Each number is 128 + 32 x the weight over its row's rms, rounded and kept within 0 to 255. Layers, rows and columns count from 0. The size above them is the row's rms in percent of the matrix's.

# layer 5 MLP down, 96x192, rms 0.13, rows 0-71, columns 0-95
size [ 97  97 150  75 100 103 103  99  90  84 102  97 118 110 130  98  88  98  98 130 111  90 104  93  97  91  88  88  98  95 106  87  87  89 101 103  87  98 101  88 107  91 117 102  97 105 102  91  88  96  87 101 102  99  92  94  89  97  95 116  85 102 110 106  92  96 117 104 102  79 104 104]
[[146 101 158 149 124 170 130  86 106 170 111 156 203 111 128 123 113 127 183 127 144 127 146  90 193 138 147 164  72 148 137  68 113 119  85 198 106  72 122  80  92 131 121 153  75 142 136 127  85 134 133 124 150  75 114 171 152 137 104 157 117 107 126 114 140  59 107 126  95 202  75 134 124 144 108 119 110 103 133 146 128 142 172 152  96 147 127 110 111 127 195 105 131 138 106 139]
 [144  95 113 133  94 100 104 192  77  70 131 171 109 150 155  88  86 124 125 146 119 147 125 123 138 102 159 116 132  55 105 128 134 108 139 181 176  93  99  91 106 116  25 145 119 170 129 119  95 135 130 159 112 124 140 144 154 128 141 143  73 136 126 110 124 127 121  82  70 150 127 129 114 137  61 143 105 106  96 149 141 140 112 177 116 113 108  75 104 185 146 171  91 123  88 126]
 [159 134 133 162 100 199 105  95  59 124  90  99 143 141 101 162  96 120 112 121  89  87  52 117 236  98 132  95 131  93 143  59  99  64 175 183 137 108 166  87 141 170 120 151 157  89 136 148 111 161 136 119 140 106 157 177 144 144 168 123 158 112 123 188 103 109 160 136  80  87 120  86 148 217  89  82  81 110 152 162 183 142 120  61 144 102 117 105 164 128  92  64 163 123 151 103]
 [109 141 120 112 142 135  81 170  55 141 127 110 169 129 113 132  88 142 120  71 112 124 187 110 131 146  93 157  20 101 157 139 189 139  95 140 119 175  90  67 165 136  61 126 136  71 149 127 145  82 167 156 187 125 126 138 124 190  84 195 168  83  80  98 104 163 111  83 144  95  88 121 152 153 158  91 103 130  99  92  83 130 139 107 140 174  88 142 143  82 123 122 161  79 125  96]
 [195  85  59 126 131 131 160 127 121 119 118 145 192  59 146 152 171 108  92 175 114 169 128 130 147  99 192  90 101 128  82 131  56 110 164 109 155 115 138 125 122 100 132 159  88 150 128 142 139 100  96 106 115 168  93 186 147 166  98 115 126  99 145 140  89  91 102 141 119 121 136  90 154 192  76 112 103 128 111 105 171 103  59  68  86 135 134 122 124 134 124 140 187 145  94 107]
 [142  74 114 165  98  64  84 161 147 115 131 179 161 123 123  92 151  86 133 133 141 121 121 154 153  31  88 171 154 126 134 139  78 199 106 106 106 158 120 115 135  91 141 159 131 118 107 107  97  89  71 110  79 101 102 117 130 112 159 118 155  57  85 139 145 159  93 147 150  86 156 149 146 119  86 124 160 112  70 120  84  60 150 165 174 141 146  39 100 176  99 153 151 102 145 123]
 [112 129 141 122 149 122 126 165  48 105 137 134 177 171 141 147 147 100 156  88  59 158 133 160 126 104 140 128 148  59 219  96  58  95  94 147 132 169 107 144 162 116 123 169 105  91 131  89 172 142  91 147 181 133 103 155  99 107 108 129 135 115  58 112 110 142 113  97 117 140 131 104 103 107 118 151 143 116 128 163 156 158 173 137 118 208 119 149 146 181 128 178 110 118  74 130]
 [147 137 112 101 148  87 127 141 164  97 157 151 120 160 181 159 162  88 131 155  96 124 118  74 151 138 126 118 190 109 134  62 160 112  92  75 123  91 140 126  88 157 172 113  97 128 115  81 154 102 108 105 108 122 111 146  80 136 158 127 152 163 107 122 186 143 135 185 143 146 176 152  88 160 163  86 132 127  83 123 158 107 119 104 142 112 162 116 165 163 128 106  50 116  48 142]
 [154 140  77 118 133  58 112 119 146 145 104 139 143 162 132 145  78 125 108 140 107 105 169  92 112 176 135 139 124 134  74 128 146 181 122 175 124 131 141  80 148 116 137 176  94 178 123 167 123 130 100  86 118 102  81 151 134 189 172  86 121 148  97 174 193 110  60 146 149 142 142  73 112 160 134  84 138  79 136 140 108 128 100  87  76  94 130 124 145  98 113  77 121 116 178 130]
 [ 93 109 191 150 145  55 114 153 138 153 108 132 117 179 180 113 132 161 131 146 103 130 118 157  95  76 198 190 112 123 129 104 124 108 204 157 157  98 152 140  88 167 193 185  81  90 160 114  79 136 104 153 117  65 165 157 162 139 134 166 153 106 122  77 131 124 164 155  70 144 118 108 124  61  98 186 119 137  95 121 118 132 133 146 155 128  99 181 110 137 180 142 138 161  93 143]
 [145 113 172 138 145 139 118 147 160 130  92  25 138 111 147 113  66 130 141  78 109 204 142 117 172 158 139 127 155 165  45 158  79 185 126 127 128 101 121 179 117 159 169 112 150 120 149 114 148 117 167  73 197  69 132 165 129 118  46  98 168  98 146 117  71 150 118 146 138 109 182 120 145 119  60 209 178 114 125 119 149 153 102 115 114  96 155 157 157 125 119 131 126  98 140 140]
 [ 82 165 122 158 129 186 122 134 101 154 123 179 130 146 214 150 144 142 142 127 114 121 114  49  92 146 149 119 110 132 120 136 146 117  93  83 153 121 159  75  91 143 125 131 101 149 129 116 170 131 153 127 156 163 161 115  94  90 118  76 161  87 165 116 150 152  70 124 155 109 126 161  74 105 128 158  87 185 106 166 163 157 112 131 153 139 101 114 140 161  80  97 130 110 104 149]
 [162 154  70 151 138  89 117 123 136 122 155 124 111 130 211  92 156 163 123 117 107 156 162 113 104 111 126 143 127 120 141 162 159  96 159 164 127  95 167 127  77 177 131 163 108 128  65 107 113  80 128 119  94 124 108 114 118 108 133 110  95  25  88  89 148 177 135 132 109 173  91 145 131 120 159 102 109 144 168  99 161 121 162 171  94 111 139 122 120 112 111 125  83 103 143 178]
 [ 43 142  97 124  72 157 145 150  73 105 149 150  72 116 130 103  94 156  96 127 136 117 105  98 100 166  80  76 175  59  84 134 105 179 148 141 164 137 178 111 176 110  89 110 101 112 144 147 114  89 102 117 173 173 171 122 147 121 103  79 138 156 155 153 182 110 126 148 102  78  87 121 122 137 111  89 146 104  95  88 117 135 147  48 189 127  97 126 141  85 127 117 138 160 187 167]
 [171 113 126 133  90 130 115  99 112 142 124  85 161 142 108 100  72  61 130 104 159 114 125  81 117 124 118  89 128  89 140 114  69 162 132 138 127 130 172 133  70 114 137 183 140  79 136 153 122 155 132 129 188 188 155 179  93 207 166 100  67 134  95 156 141 118 161 135 121 112 163  99  97 150 135 138 103  77 134 135 165  77 136 103 117 101  64 127 205 161 157 108 160 114 122 166]
 [ 89 150 134  88 149 187 105 155 124 168 164 125 162  55 131 123 161 116 132 154 182 111 146 173 155 169  74 108 122  93 164 121  73 186  74  59 139 146 162 141 110 104 128 135  97 199  57  97 167 137  87 113 147 149 159 145  70 145 111 144 112 141 122  95 132  81 131 151 159 121  94 137 134 140 136 134  92 121 182 117 107  60 100  93 150 142 145 150  95 118 137 124 192 154 173 101]
 [120  98  99 106 157 117 111  21 138 162 121  83 101 122 114 150  67  86 153  82  86 111 102 151 140  62 113 152 173 100 143 130 124 162 144 123 130 133 209  78 187 146 189 142 149  89 237 164  58 127 112 113 191 121  94 137  87 131 138 203 121 159 124 123 118 158  92 140 130 109  97 162 154 152 143 120 113 123 145 143 123 121 116 110 134 123 149 107 117 143 158  91 162 140 111  69]
 [102 157 111 129 120 195  87 117 148 138 120 138 128 169 145 131  87  82 113  84 142  98 132 150 204 144 147 118 156  76 112  80 165  91 102 119 156 161 115  83 114 115 132 166 184 109 160  92 106 191  90 138 116 128 148 179 105 103 113 124 145 103 188 134 174  96 105  93 119 202 138 131 118 153  81 122 112 141  91 136 169 138  45 118  68 156 149 107 108 147 147  76  88  56 105 105]
 [176 121 142 116 143 167 109 133 154 158 110 176 123 135 101 123 156 156 174 184 168 117  75 157 116 112 127 122 180 125 135  88 153  89 123 134 155 139 128 108 129 135 164  97 169 139  41 109  85 146 103 102 134 131  72 106 119 132 158 146 149 148  80 157 150 139  55 140 156 111  95 204 148 140 142 121 121 177 153 136 153 159 204  79 161 170 148  94 165 136  73 119 131 127 111 114]
 [ 56 129 119  99 160  78 140 163 134 149 120  98 131 157 123 114 138 121 150 147 124 146 131 124 146  97 109 178 161 113 182  87  92 121 113 118 128 100 106 140 137  50 101 115  34 153 179  54  90 108  87 228 127 112 124 106  96 155 110 120  76 117 163 107 120  97 109 125 156 141  88 142 165  67 136 138 183 104 114 185  87 138 121  84 146 149 157 117 136  91 147 143 127 138 129  88]
 [179 159 148 141 114 135 108 103 158  91  60  65 140 107  52 159 119 145 161 136  98 101 158 180  94 105 123 153 125 122 176 110 121 146  85 107 114 134  63 103 102 125 172 156 132  68 109 121 170  91 150  82 146 122 148  77 200  67 147 144 158 165  96 132  64 155  74  55 113  90 150 116  77 126 126 155 176 163  95 119 130 143 146 118 106 152 136 125 148 131 121 206 165 128 136 115]
 [122 127 140 105 141 155 141 155 110 151 144  89  99 118 141  63 105 103 115 160 117 108 109  76 163 131 106 132 132 177 118 151 109 115 153  85  91 170 137 131 106  57 112 164  80 191 154 159 201 175 101 137 103 119 145 152 103 157 101 111  86 131 134 170 135 156 125 155 113 116 106 129 142 120 171 128 107 144 174  81 151 185  73  80 161  65 139 144  70 103 113 158  85 115 206 118]
 [121 156 128 150 142 102 115 152 176 124 123 115  96 158 160 164 143  59 181  84 125 127 111 145 136 139 173 112 137  89 164 139 107 134 131  93  82 175 144 149 100  59 155  94 103 125 153 117 113  62 130 110 152 194 123 119  97 203 116 115 141 138 127 128 129 137 124  91 106 139 144 118 119 121 126 192  70 138 118  89 120 162 154 182 134  51  57 156 159 106  89 141 101 157  65 138]
 [ 99 166 182 155  91 109 132 153 155 111  98  93  98  84  96 157 127 119 236  94 142 108 147 143 130 123 112 160 173 166  90 109 122 127 131 137  78 134  99 111 170 165 144 120 139 157 154 171  86 133  97  81 142  96 116 115 122 104 184 203 192 139 109 162 159 152 103 127 124 127  71 166 134  92 158 102 122 168  95 180 103 111 190 134 170 150 142  59 125 138 124 151  92  94 156 130]
 [132 137 120 106 150  98 119 153 178 180 184 133  93 111 144  66  65 162 132 149 151 164 120 153 124 139  95 179 145 100 184 117 105 119 120  84 105 110 150 180 186 101 108 143 105 169 138  92 117 104 102 157  92 137 145 139  72 114  91 101 146 144 102 108  81 125 131 120 182 226 124 140  88 151  86 182  98 153 149  88 134 125 145 130 148 102 167 135 110 145 110 119 143 152 163  73]
 [108 157 118 120 143  93  75 115  95 133 121  95 141 161 140 147  90 148 157 123 118  99 147 127 142  88  86  70  88 160 106  84 142 196 154 128 121 171 141 168 153  73 133  96 167 116 151 217 166  95 113 114 109 113 117 126 165  91 166  92  86 152  99 140 150 158 113  37 113  84 122 154 180  66 172 152 150 132 105 207 138 138  34 136 120 129  71 145 116 101  56 155 106  92 125  97]
 [ 98  77 172 124  95 114 120 126  91 136 148 117 124 145 107 159  94 134 124 138  84  59 105  56 122 116 132 167 142 174 115 131 148 160 150  92 135 116 113 140 101  74  83 136 108 127 173 136  98 119 142 142 109  60 162  49 109 114  90 167 140 118 147 111 204  83 123  10  73  90  78 186 167 108 126 144 184 134 164 139 156 141  88 126  66 135 138 202  91 129 112 119  97 160 148 100]
 [103  88  81 193 146 178  82 118 149  99 178 164  89 150 155 127  80 127 135 132 150 119 189 102 141 124 154 123 135 138 167 100 175 123 123 177 115 149  80 152 112 100 191  79 108 130 140 195 103 112  98  73 124 161 126 117  97 163 102 134  98  85  98  76 183 143 160 164  92 127 113 111 166 166 156 118 162  62  95 156 125  72 117 109 124 116 179 164 151 101 137 174 116  77 128 107]
 [115 163 129  95 154 144 144 112 137 160 137 130 116  97  69  80 100 120 182 154 179 119 134 160 136 145  55 102 120 111 123 150 113 160 168 121 143 141 199 111 129 123 140 116 118 131 107 117  88 162 144 161  96 109 163 112 147 112 149 112 118 162  97 114  86 116  88  62 116 119 189 141 145 100  93 153 147  49  93 156 165  95  93 126 120 114 106  63 183 140 121 127  77 102 133  67]
 [167 117 110 141  93 137  98 186 154 118 165 155 138 137 148 161  65  73  87 165 143 143 120 131 126 156 141  70 126 147 138 143 125 128 136 154 144 148 180 112 167 166 127 105 138 150 133 178  99 144  27 144 149  77 170 134 135 159 144 132 109 154  78 102 150 122 128 107  74 118 153 160 124 119 128 100  91 154 160 129 117 132 123  87 200  81  87 151 140 124 147 113 115  81 123 154]
 [183 129 133 110 135 111  69  98 139  81 135 156  99  75 137 145  90 146  71 112 148  32  84 134 124 138  80 124 172  79  81 115 160 146 142 103 136 178 165 137 129 119 169 167 113 123 132 124 113 176  84 141  64 134 140 108 144  74 202 136 107 100 170 103 170 147 184 163 109 159 122 155 128 207 133 150  94 107 127 148  79 120 126  90 158  87 133  81 127 172 123 133 143 165 135 102]
 [133  74 113 188 133 139 133  94 129 124  86  84 177 111 155 155 189 116 154 142  89 113 107 166 139 153  80 105  87 120 150 119 158 113 147 102  87 113 139 129  72 146 120 179  85 125 145 134 160  92 157  62 114 152 184  98 139 108  98 166 213 131 107 132 112 116 107 113 100 104  91 146 102 122 109  81 149 173 116 163 153 164 125 109 123 151 101 173 119 137  98 154 135 161 185 144]
 [ 77 130  78 103 156  69 139 109 101 167 188 194  74 107 146 182  80  83  39 156  95 199  81 115  79 173  79 164 150 140 152 191 114 102  77  92 111 170 134 123  90 190 105 116  99 118  85 143 135 136 103 144  98  96 149 111 160 104 177 101  82  98 125 173 139 123  95 187 133 102 166 143  94 129  91 146 139 167 137 109 137 144 184 125 142 164 120 103 130 148 129 103 146 156 120 165]
 [112 176 131  88 141 153 118 167 159 166 162 101 146 101  60 152 207 111 131 102 168 143  48 149 136 115 154 121 186  87 137 127  96 223 130 122 133 143  98 161 150 134 106 131 103 137 121 104 126 159 122 134 150 145 137  98  73 117 107 195 148 110 124 104 168 127 138 154 185  90  68 168  98 148 179 122 154 130 193 155 117 131 143 102 134 173 147  79 170 137 179 147  79 133 168 109]
 [102 122  57 144 129  51 128 128  77 114 112 128 143 157 131 132 152 203  98 120 182 133 142 110 153 142 118 119 133 139 115 180 101 127 104 110 126 146  92  95 103  90 133 180 125 177 140  92 114  69 130 142  97 186 141 152 162 110 147 175 132 145 182  36 200 101 139  80 111 189 126 152 131 135 140 118 191 119  86 106 201 110 101 166 173 166 132  71 144 142 121 187 138 156  17  72]
 [108  92 200 112 143 147 139  99 135 137 123 102  81 147  64  72  92 147  99 149  78  74 125 135 191 166 129 114 108 163 154  69 118 113 111 116 130 127 136 122 102 148 134 146  99 168  83  98 180 163 116 167 138 146 164  94 135 146 102 119 171 113 194  79  53 133  92 186  62 183 102 107 132  98 148  92 138 118 162 185  93 180 151 119  94  93 161 155 151  53 138  92 142  66 139 157]
 [118 141 155 134 127 105 134 112 122 120 115 106 137 124 141 124 173  75 127 133 129 140  95 104  99  82  83  86 169 117 148 142 103 152 140 132  95  71  96 122  99 121 115 167 124 171  86 135 112 199  43 137 143 125 185 117 132 157 103 130 149 150 143 110 143 128 130  93 113 115 129 200 183 138 138 131 183 125 129 121 153 187 189 141 132 134 191 163  88 100 173 160 161 216  64 127]
 [133 187 166 131 114 138 151 149 178 113  98  79 128  85 124 164  77 133 102 127 164 176 139 161 128 153  83 143 124 138  69 129 147 126 166 121 128 201 179 122 104 103 153 161 140 165 114  96 186 106 146 144  87 151  72 182 100 160 128  60 107 237 102 110 107 154  53 118 141 148 149  87  99 156 183 120 134 130 157 140 121  82 135 132 142 126 158 137 151  72 164 119 161  85 134 130]
 [123 113 117 139 127 153 154 151  87 129  75 188 114 116  68  76 146  68 159 183 120 108 127  90 115 141 133 123 193  98  91 110 188 173 121 112 155 129 133 101  73 137 131  63 115 124 114 140  91 112 123 172 192 136 127 125 113 103 140 142  92 155 181  79 136 150 146 144 111 112 122 108 146 122 143 126 158  96 120 173 145 125 139 213 100 159 184  99 128 157 111  95 161 157 113 113]
 [168 192 201 140  96 122  88 136 128 103 103 101 147  96 134 100 125 122 149 134 145  66 169 109  99  93 134 144 150 139 103 178 119 144 191 111 138 156 125 171  81  99 111 104 131 165  44  44 120 184 116 110 141  70 100 156 160  97 136 124 143 104 192 140 113 123  56 134 112 108 120 115  68 100 175 142 144 172 120 157 178  87 107 148 111  93 159 134 130 104 117 122 110  53 159 110]
 [149  94 150 115 152  96 137 156 139 139 133 193 101 123 128 143  30 166 104 145  91 113 141 128 116 107  68  90 112 101 119 134 174 113 151 150 178 116 111 104 125 113 150 131 156 149 107 149 161  96 100 194  75 153  66 144 128 142 133  67 149 112 125 155 148  92 123 128  73 184 111 142 127  99 171 172 107  89 144 107 110 129 164  84 168 101  99 109 166 186 123  77  92 126  81 126]
 [124 154  90 109 134 225 142 168 133 174 118 185 189 131  72  86 101 137 110 132 124 127 151 109 210 180 180 181 128  86 109 141 122 136  86 106 113 111 193 143 119 100 104 105 182 171 125 105 101 136 123 168 142 138 120 135  99 160 132 120 165 112 105 129 102  94 144  86 113 159 124 147 187 124 134 186 160 121 195  80 149  86 140 159  71 131 122 123 134 178  78  75 158 116 209  82]
 [ 74 188  91 149 119 166  88  63 173 157 105 182 179 115 108 167 146  99 134 121 109 166 139 109 143 210 103 155 149  82 107 176 206 114 104  75 196  99 162 105 149 134  88 125  90 181 149 161 159  66 148 128 144 194  75 135 100 173 148 130 161 116 185 153  90  48  97 151 112 102 154 142 142 151 142  94 139 122 127 115 155  91 125 103 159 177 121 163 114 107 114 114 167 118 154 121]
 [ 76 161 143 121 120 111 103 153 134 137 113  64  82 122 142 138 196 100 128  64 176 122 158 159 167 115  82 177 112 160 112 159 119 104 146 127 142 133 102 140 145 143 106 110 117 123  97 109 133 131  99 149 128 124 181 102 105 123 150 152 157 122 131  91 146 170 135  86 162  86  89 250  89 122 112 166 133 221 121 192 122 113  40 114  85 162 167  84 122 122 127 156 160 134  48 117]
 [150 124 118 142 111 116 121 199 140  74 117  90 127 159 215 120 100 102  88 149 120 138 152 137 118 131 151 153 186 130 154 183 147  77 119 134 125 143 107  85 107 115 115 137 118 127  88  67 182 100 135  42 126 114 126 173 148 160 196 191 160 182 121 105 176 179 117 119 152  76 195 174 115 165 115 158 137 115  92 121 150  93 156 100 155 147 122  94 200 118 122 156 116 111 147  96]
 [117 132  70 108 173 166 114 111 142 159 159 119 103 147 156 209 139  89 159 100 113 153 139 122 101  70 116 170 125 155 138 129 119 112 149 121 170 111 127 160 118 130 137 161  97 155  88 156 172 123  97 129 151 147  89  68  89 121 186 158 114 125  53 142  56 134 121 105 119 146 146 118 126  86 109 143  99 103 146 105 147 120 113 103 156 138 144 150 178 121 162  71 127  50 183 188]
 [101 133  98 144 105  83 149 174 136 137 139 132  94  95  71 128 131 142 131  83 102  77  97 157 112  90 117  97 179 175 126 137  67 116 196 111 106 175 135  58 153  98 133 111 118 168 143  91 157 125 123 134 128  88  70 126 157  87 142 156 162  69 102 100  94 122  96 160 133 178 125 139  89 106  66 121 165 137 131  90  94 156 122  70 169 180 140  79 106 149 161 146 206 132 109 142]
 [142 127 100 136 128 138 118  87 125  55 104  87  70 150 207 195 103  95 148  67 117 146  91 191 181 179 104 179 135 119 146 151 151 126 103 146 151 132 136 175 176 102 130 141 123 152 115  79 157  64 107 102 115 140 147 148 107 102 153 172  74  74 115 116  80 182 132  96 105 207  88 113  88 141 148 146 102 107  92 136 169 122 133 120 181  93 169 158 135 130 112 116 163 173 124  85]
 [ 64 134 169 120 169 133 120 184 151 214 139  99 132 133  86 156  88 154 148 102 126  73 160 124  97 115  56 111  70 152 143 101 110 167 140 155  97 131  91 145  98 108 152 121 154 153 143 101 137 158 140 158 125  96 128 151 132 174  92 129 145 114  93 163 123 142 103 122 155 172 100 113  95 109 129 142  73 144 114 126 137 128 137 115 107 172 168 148 124 140 154  90  60 118 191 113]
 [111 147 109 174 103 190 114  83 107 126 109 104 122 108  60  56 130 117 130 138  82  92 158 102 167  88 165 163 138 152 140 121 118  82 111 121  44 120 139 138 142 188 145 139 116 129  90 104 191 119 122 213 148 117  86 132 136  88 184 191 171 118 129  72 122 108  68 137 128  79 134  65 144 133 130 105 172 104  73 158  60 106  70  93 186 169 108 111  88 135 137 132 165 135 168 144]
 [125  50 168 131 139 126 127  83  86 144 119 113 168 120  76 124 130 121 100 137  99  64 209 134  94 182 120 107  99 127  57 152 151 116 105  92 140 186 101 122 123 116  73 105 131 164 155 160 167 194 176 141 121  87 162  89 117 147 118 131 120 108 115 127 173  91 154 152 106  65 122 130 142  86 121 127 134 171  86 114  95 103 153 100 164 152 114 199 112 100  85 159 161 125 102 158]
 [142 101 121 126 159 127  46  76 138 115 135 113 163 152  65 108 148 146 144 126  62 134 158 111 160 127  66 112 230  93 136 111 117 122  69 112 108 154 106  80 113 174 172 170 128  89  82 155 107 116 133 137  45 183 103 144 161 143 177  63 155 142 117 161 141 162 130 144 122 178 154  43 166  87 110 113 147 149 126 108 152 110 143 129 107 103 173  63 176 164 143 117  78 140 136 148]
 [118 112 117 116 120 169 120 165 152 136 112 154  97  97 146 162 128 164 170  64 184  88 100 131 167  84 144 100 130 153 147  70 142 166 155 126 169  92 131 135 125  40  90 131 186 167  83 155 125 138 125  97 130 143  97 103  68 118 141 102 137 137 126  93 119 148 121 133 111 110 109 116 156  73 142 204 121 126 127 143 132 101  82 148 177  74 135 123 147 163  48 141 143  96 184 145]
 [114 133 114 141  79 137 162 132 143  87 129 164 101 131 116 123  89 171 115 166  95 121 189 111 102 132 145 108 150 123  94 161 188 148 100  72 146 147 158 182 116 156 129  90 124 171 142 142 109 139  74 152 154 131 144  79 154 164 117 165 165  78  67 165 106 138  80 149 111 157 161 142 155 144 107 102 162 123  83 163 115 154 109 103 152 123  83 178 130 161 157 142 179 143 111 171]
 [134 142 104 146 142 144 141 101  80  57 100  76 148  98 156 101 197 125 152 150 160 101 156 151 156 168 168 133  82 163  94 125 117  65  91 121 112 139  81 153 159  92 112 117 119  82 163 151 155  78 185 102 136 134 151 127 136  45 141 155 171 109 104  84 137 190 133 162 133  95 101 200 114 132  73 116 129 138 139 127 122 149 162 110  92 163 101 169 168 142 113 140 138 135 138  92]
 [127 109 124 107  91 146 169  87 122 113  76 163 161 116 188 108  90  68 100 141 163 101 173  47 116 188 153 102 121 118 125 168 172 103 130 126  78 106 120 142 119 145 122 134 125 146 137 177 108 124  90 106 140 148 139 111 161 142 100 107  96  68 185 100 145 164  96 108 108 219 170 125 109 153  96  79 126 114  95 118 141 184 117 190 107 136 110 161 108 107 142 156 123 200 117 175]
 [162 143 142 146 124 173  65 122  76 144 139 106 131 168 170 120 170 117 160 155 126 135  51 105  90 128  98 146  90 183  73 107 146 128 179 190 160 154 113 101 121 104 179 133 114 168 111 113 138 120 144 163 141 125  93 131 147 135  68 138 118 128 127 155 188 115 185 157  75 142 112 105 125 148 152 110  65 134 139  80 115 152 132 111 201 101 126 152 113 126 132 106 156 147 167 171]
 [131  90 111 116 172 119 137  81 118 196 129 163 144 141 111 132 148 137 120  81 104 171 126 125 159  73 131 138 124 102 192 136 104 104  75 130  77  79  75 195 134 107 198 108 100 140 129 120 152 169 177 107 147 148 178 140 124 106 114 113  60 168 115 151 118 158 144 100 151 147 148  63  71 116 149 110 141 138 153  90 164 141 108  95 157 139 153 103 155 167 101 129 124 146 141 147]
 [ 90 145 122 115 151 122 164 159 181 102 119 179 145 133 204 106 118 110 201 113 101 167 100 169 100 168 156 123 169 128 111 150 185 140 163 130 117  65 154 102 186 194 100 157 111 149 163 154 115  93 103  95  80 111 115 167 188 117 125  94  69 105  95 148 164 104 119 142 103 117 170 109 106  76 103 127 148  86 180 111 133 176 124 128 169 105 115 225 127 132  79 133  99 146 136  77]
 [158 118 108  95 137 147 127  79  97  71 140 116 107 165  62 160 117 107 151  48 102 150 141 104 147 162 149 111 155 161 105  40 139 105 121 163 142  98  95 134 192 177 129 125 165  72 146 130 124  29 150 114 150 132 111 111 106  85 101 210 127 143 140 127 129 177  96 119 108 137  92  95 157 125 132 139 165 182 143 153 210 131 121 137 132 214 145 140 174 146  71 105 134 111 135 110]
 [ 96 113 167 146 122 182  92 151 112 110 127 116 102 149 114  74 134 166 132 171 156 127 166 128  81  96 163 167 121 169 132 150 145  99  65 160  86 173 176 128 117  99  93 103 123 130 119 102 166 147 161 115 153 139 160 120 130 119 174 131 140 177 198 148 116 172 116  82  73 112 142 114 107 158 113 163 103  98 141 122 128 136 170 122  89 137 120  44  81 121 192 116  60  94 143 169]
 [146 113  86 146 125 132 130 135 144 156 150 138 134  69  91  89  97  81 126 111 110 119 156 122 134 147 124  99 155 155 188 142 147 156 118 150  70  87 128 129 131 192 158 149 135 217 123 185 108 109 110 186 156 115 145 120 140 123 184 189 150 121  93 198 138 130 163  88 110 157 119 119 105 126 149 105 152  72 198 102 143 117  73 118 135 136 117 130 135  94  83 145 165 128 134 152]
 [165  63 176 171  77 120 120  81 119 104 108 163  82  98 135 140 138 161 125 157 119  81 135 137 115  90 128 106 145 112 115  97  84  46 129 141  96 157 124 162 188 184 169 131  83 127 118 112 144 189  92 162  67 169 131 130 173 113 107  99 107 132 116 117 164 133 126 125  56 197  98 135 159 114 112 103 134 130 127  95 127 148 136 133 123 122 171 112 104 203 154 135  89 111 113 167]
 [105 204 168 137 128 179 103 124 131 131 123 118 133 102 159 112 110 117  95 124  79 106  84 116 154 101  69 122 101  88 103 172 140 138 176 105 165 115 135 160  79 145 134  91 105 180 112  95 157 149 122 123 155  77 158 116 172 191 146 133  88  85  94  76 113  85 123  94 109 108 123 125  42 120 116 171  99 106 138 143 109  99 138  93  89 132 106 140 156  90 181  86 143  89 125  87]
 [137 132 110 161  94  86  72  69 143 138  58 137 126 116 139 157 159 129 104 169 182 126 141 182 146 119 119 148 149 112 121 135 147 134 145 163 154 149 165 145 118 174 103  51 124 106 156 150 149 145 128  88 111 170 175 144 169  87 115  77 133 125 138 163 128 124 166 157 165 134  91 140  98 143  88 103 121 184 142 147 128 179 131 101  93  96 185 127 108 171 117 146  93 120 116 153]
 [157 121 116  90 162 124  92 102  78 112 158  90  58 109 130 145  84 203  86 140 115 136  99 133 139 116  92 112  93 105 147 125 100 146 166 187 164 169 178 145 126 154 163 120 171 116 123 117 170 181 140 128 179 157  91 110 139 124 103  76  73 101 144  98 131 143 168  94  98 136 148 150  97 141  58  79  91 179 110 112 148 110 126  99 116 109 121 119 113 156 159 173 100 150 154 158]
 [135 124 155 198  56 138 188 115 171 137  81 141 120 154 152 155 108 123 104 170 133 111 122  97 108 151 157 166 105 110 161 136 168 174 152 174 125 102 171 107  91 102  81 109 118 182 140 115 111  97  77 112 134 141 164 125 129 131  98 153 154 149 130 148 171  56 119 107 102 177 109 122 174 153 108  75 129  75  65 129 148 101 142 125 172  97 123 155 102 151 132  67 169 188  94  62]
 [103 112 150 141  99 112 158 124 156 157  73 105 104 152 157 193 109 161 136 148 141  94 128  73 100 213  98 112 148 137 123  85 134  85 151 199 150  99 125 107 166 120  47 127  32 162 186 134 118 113 131 119  88 161 137 183 119 151 101 112 155 169 164 116 109  90 118 103 123 177 149 161 157 168 214 153 129 115 146 159 144 121 142 162 100 112  80 110 133 124 130 108 104  87 134  83]
 [117 127 136 162  78 128 148 144 153  92 142 126 179 123 122 103 135 133 104 134 130 112 105 130 162 156 211 162 126 140  93 152 160 123 148  95  90  88  92 144 100 110 138 180 105 151  81 172 174 159 119 147 145  89 136 100 138 107 189 129 150 155 102 138  91 164 107 139 127 119 110  67 141 114 133  82 167 109 125  99  48 123 123 129 145 119  91 128 131 117 134 106 150 122 145  55]
 [146 153  76 109 106 130  90 154 132 157 111 130 135 181 186 143 110 145 152 128 106 163 155 177 185 158  65 101 150  83 113  68 162 135 135 148 144  88 104 150  88 145 142 107 146 117 148 184 104  81  84 141 136 131 124 176 134 144 162 160  90 166  69 169 139 111  84 101 134 135 158 112 108 183 110 150  91 177 121  86 129 127 133 163 110 125 144  67 183 185 139 126  94  67 114 155]
 [ 81 125 141 139 117 138 178  69 107 134 165 128 116 134  81  53 146 147 173 156  80 117 143 115 126 109 114 126  71 135 146 130 160 147 169 100  89 142 159 158 115 174 166 161 122  97 121 188 102 135 127 222  75 119 179 152 159 107  59  99 124 127  97  87  79 143 133 171 143 121 162  80  97  80 132 110 136  91 180 203 108 133  98 168 112  99 143 129  70  89 116 152 148  83 204 111]
 [ 83 147 196 149 109 128 157 125  72 131 112 107  97  87  91 157 155 101 205 121  59 137 104 157 106  85 122  80 204 131 101 110 117 110 120 193 182 122 166  72 120 121 146 134  74 111 157 179 171 134 145 186 100 108 137 157 117 141 120 131 151 136 146 162 149 174 148 126 100 158 151 192 179 126  77 134 118 113  89 166  98 171 127 105 136 142 119 128 126 201 140 143 183 124 138 174]]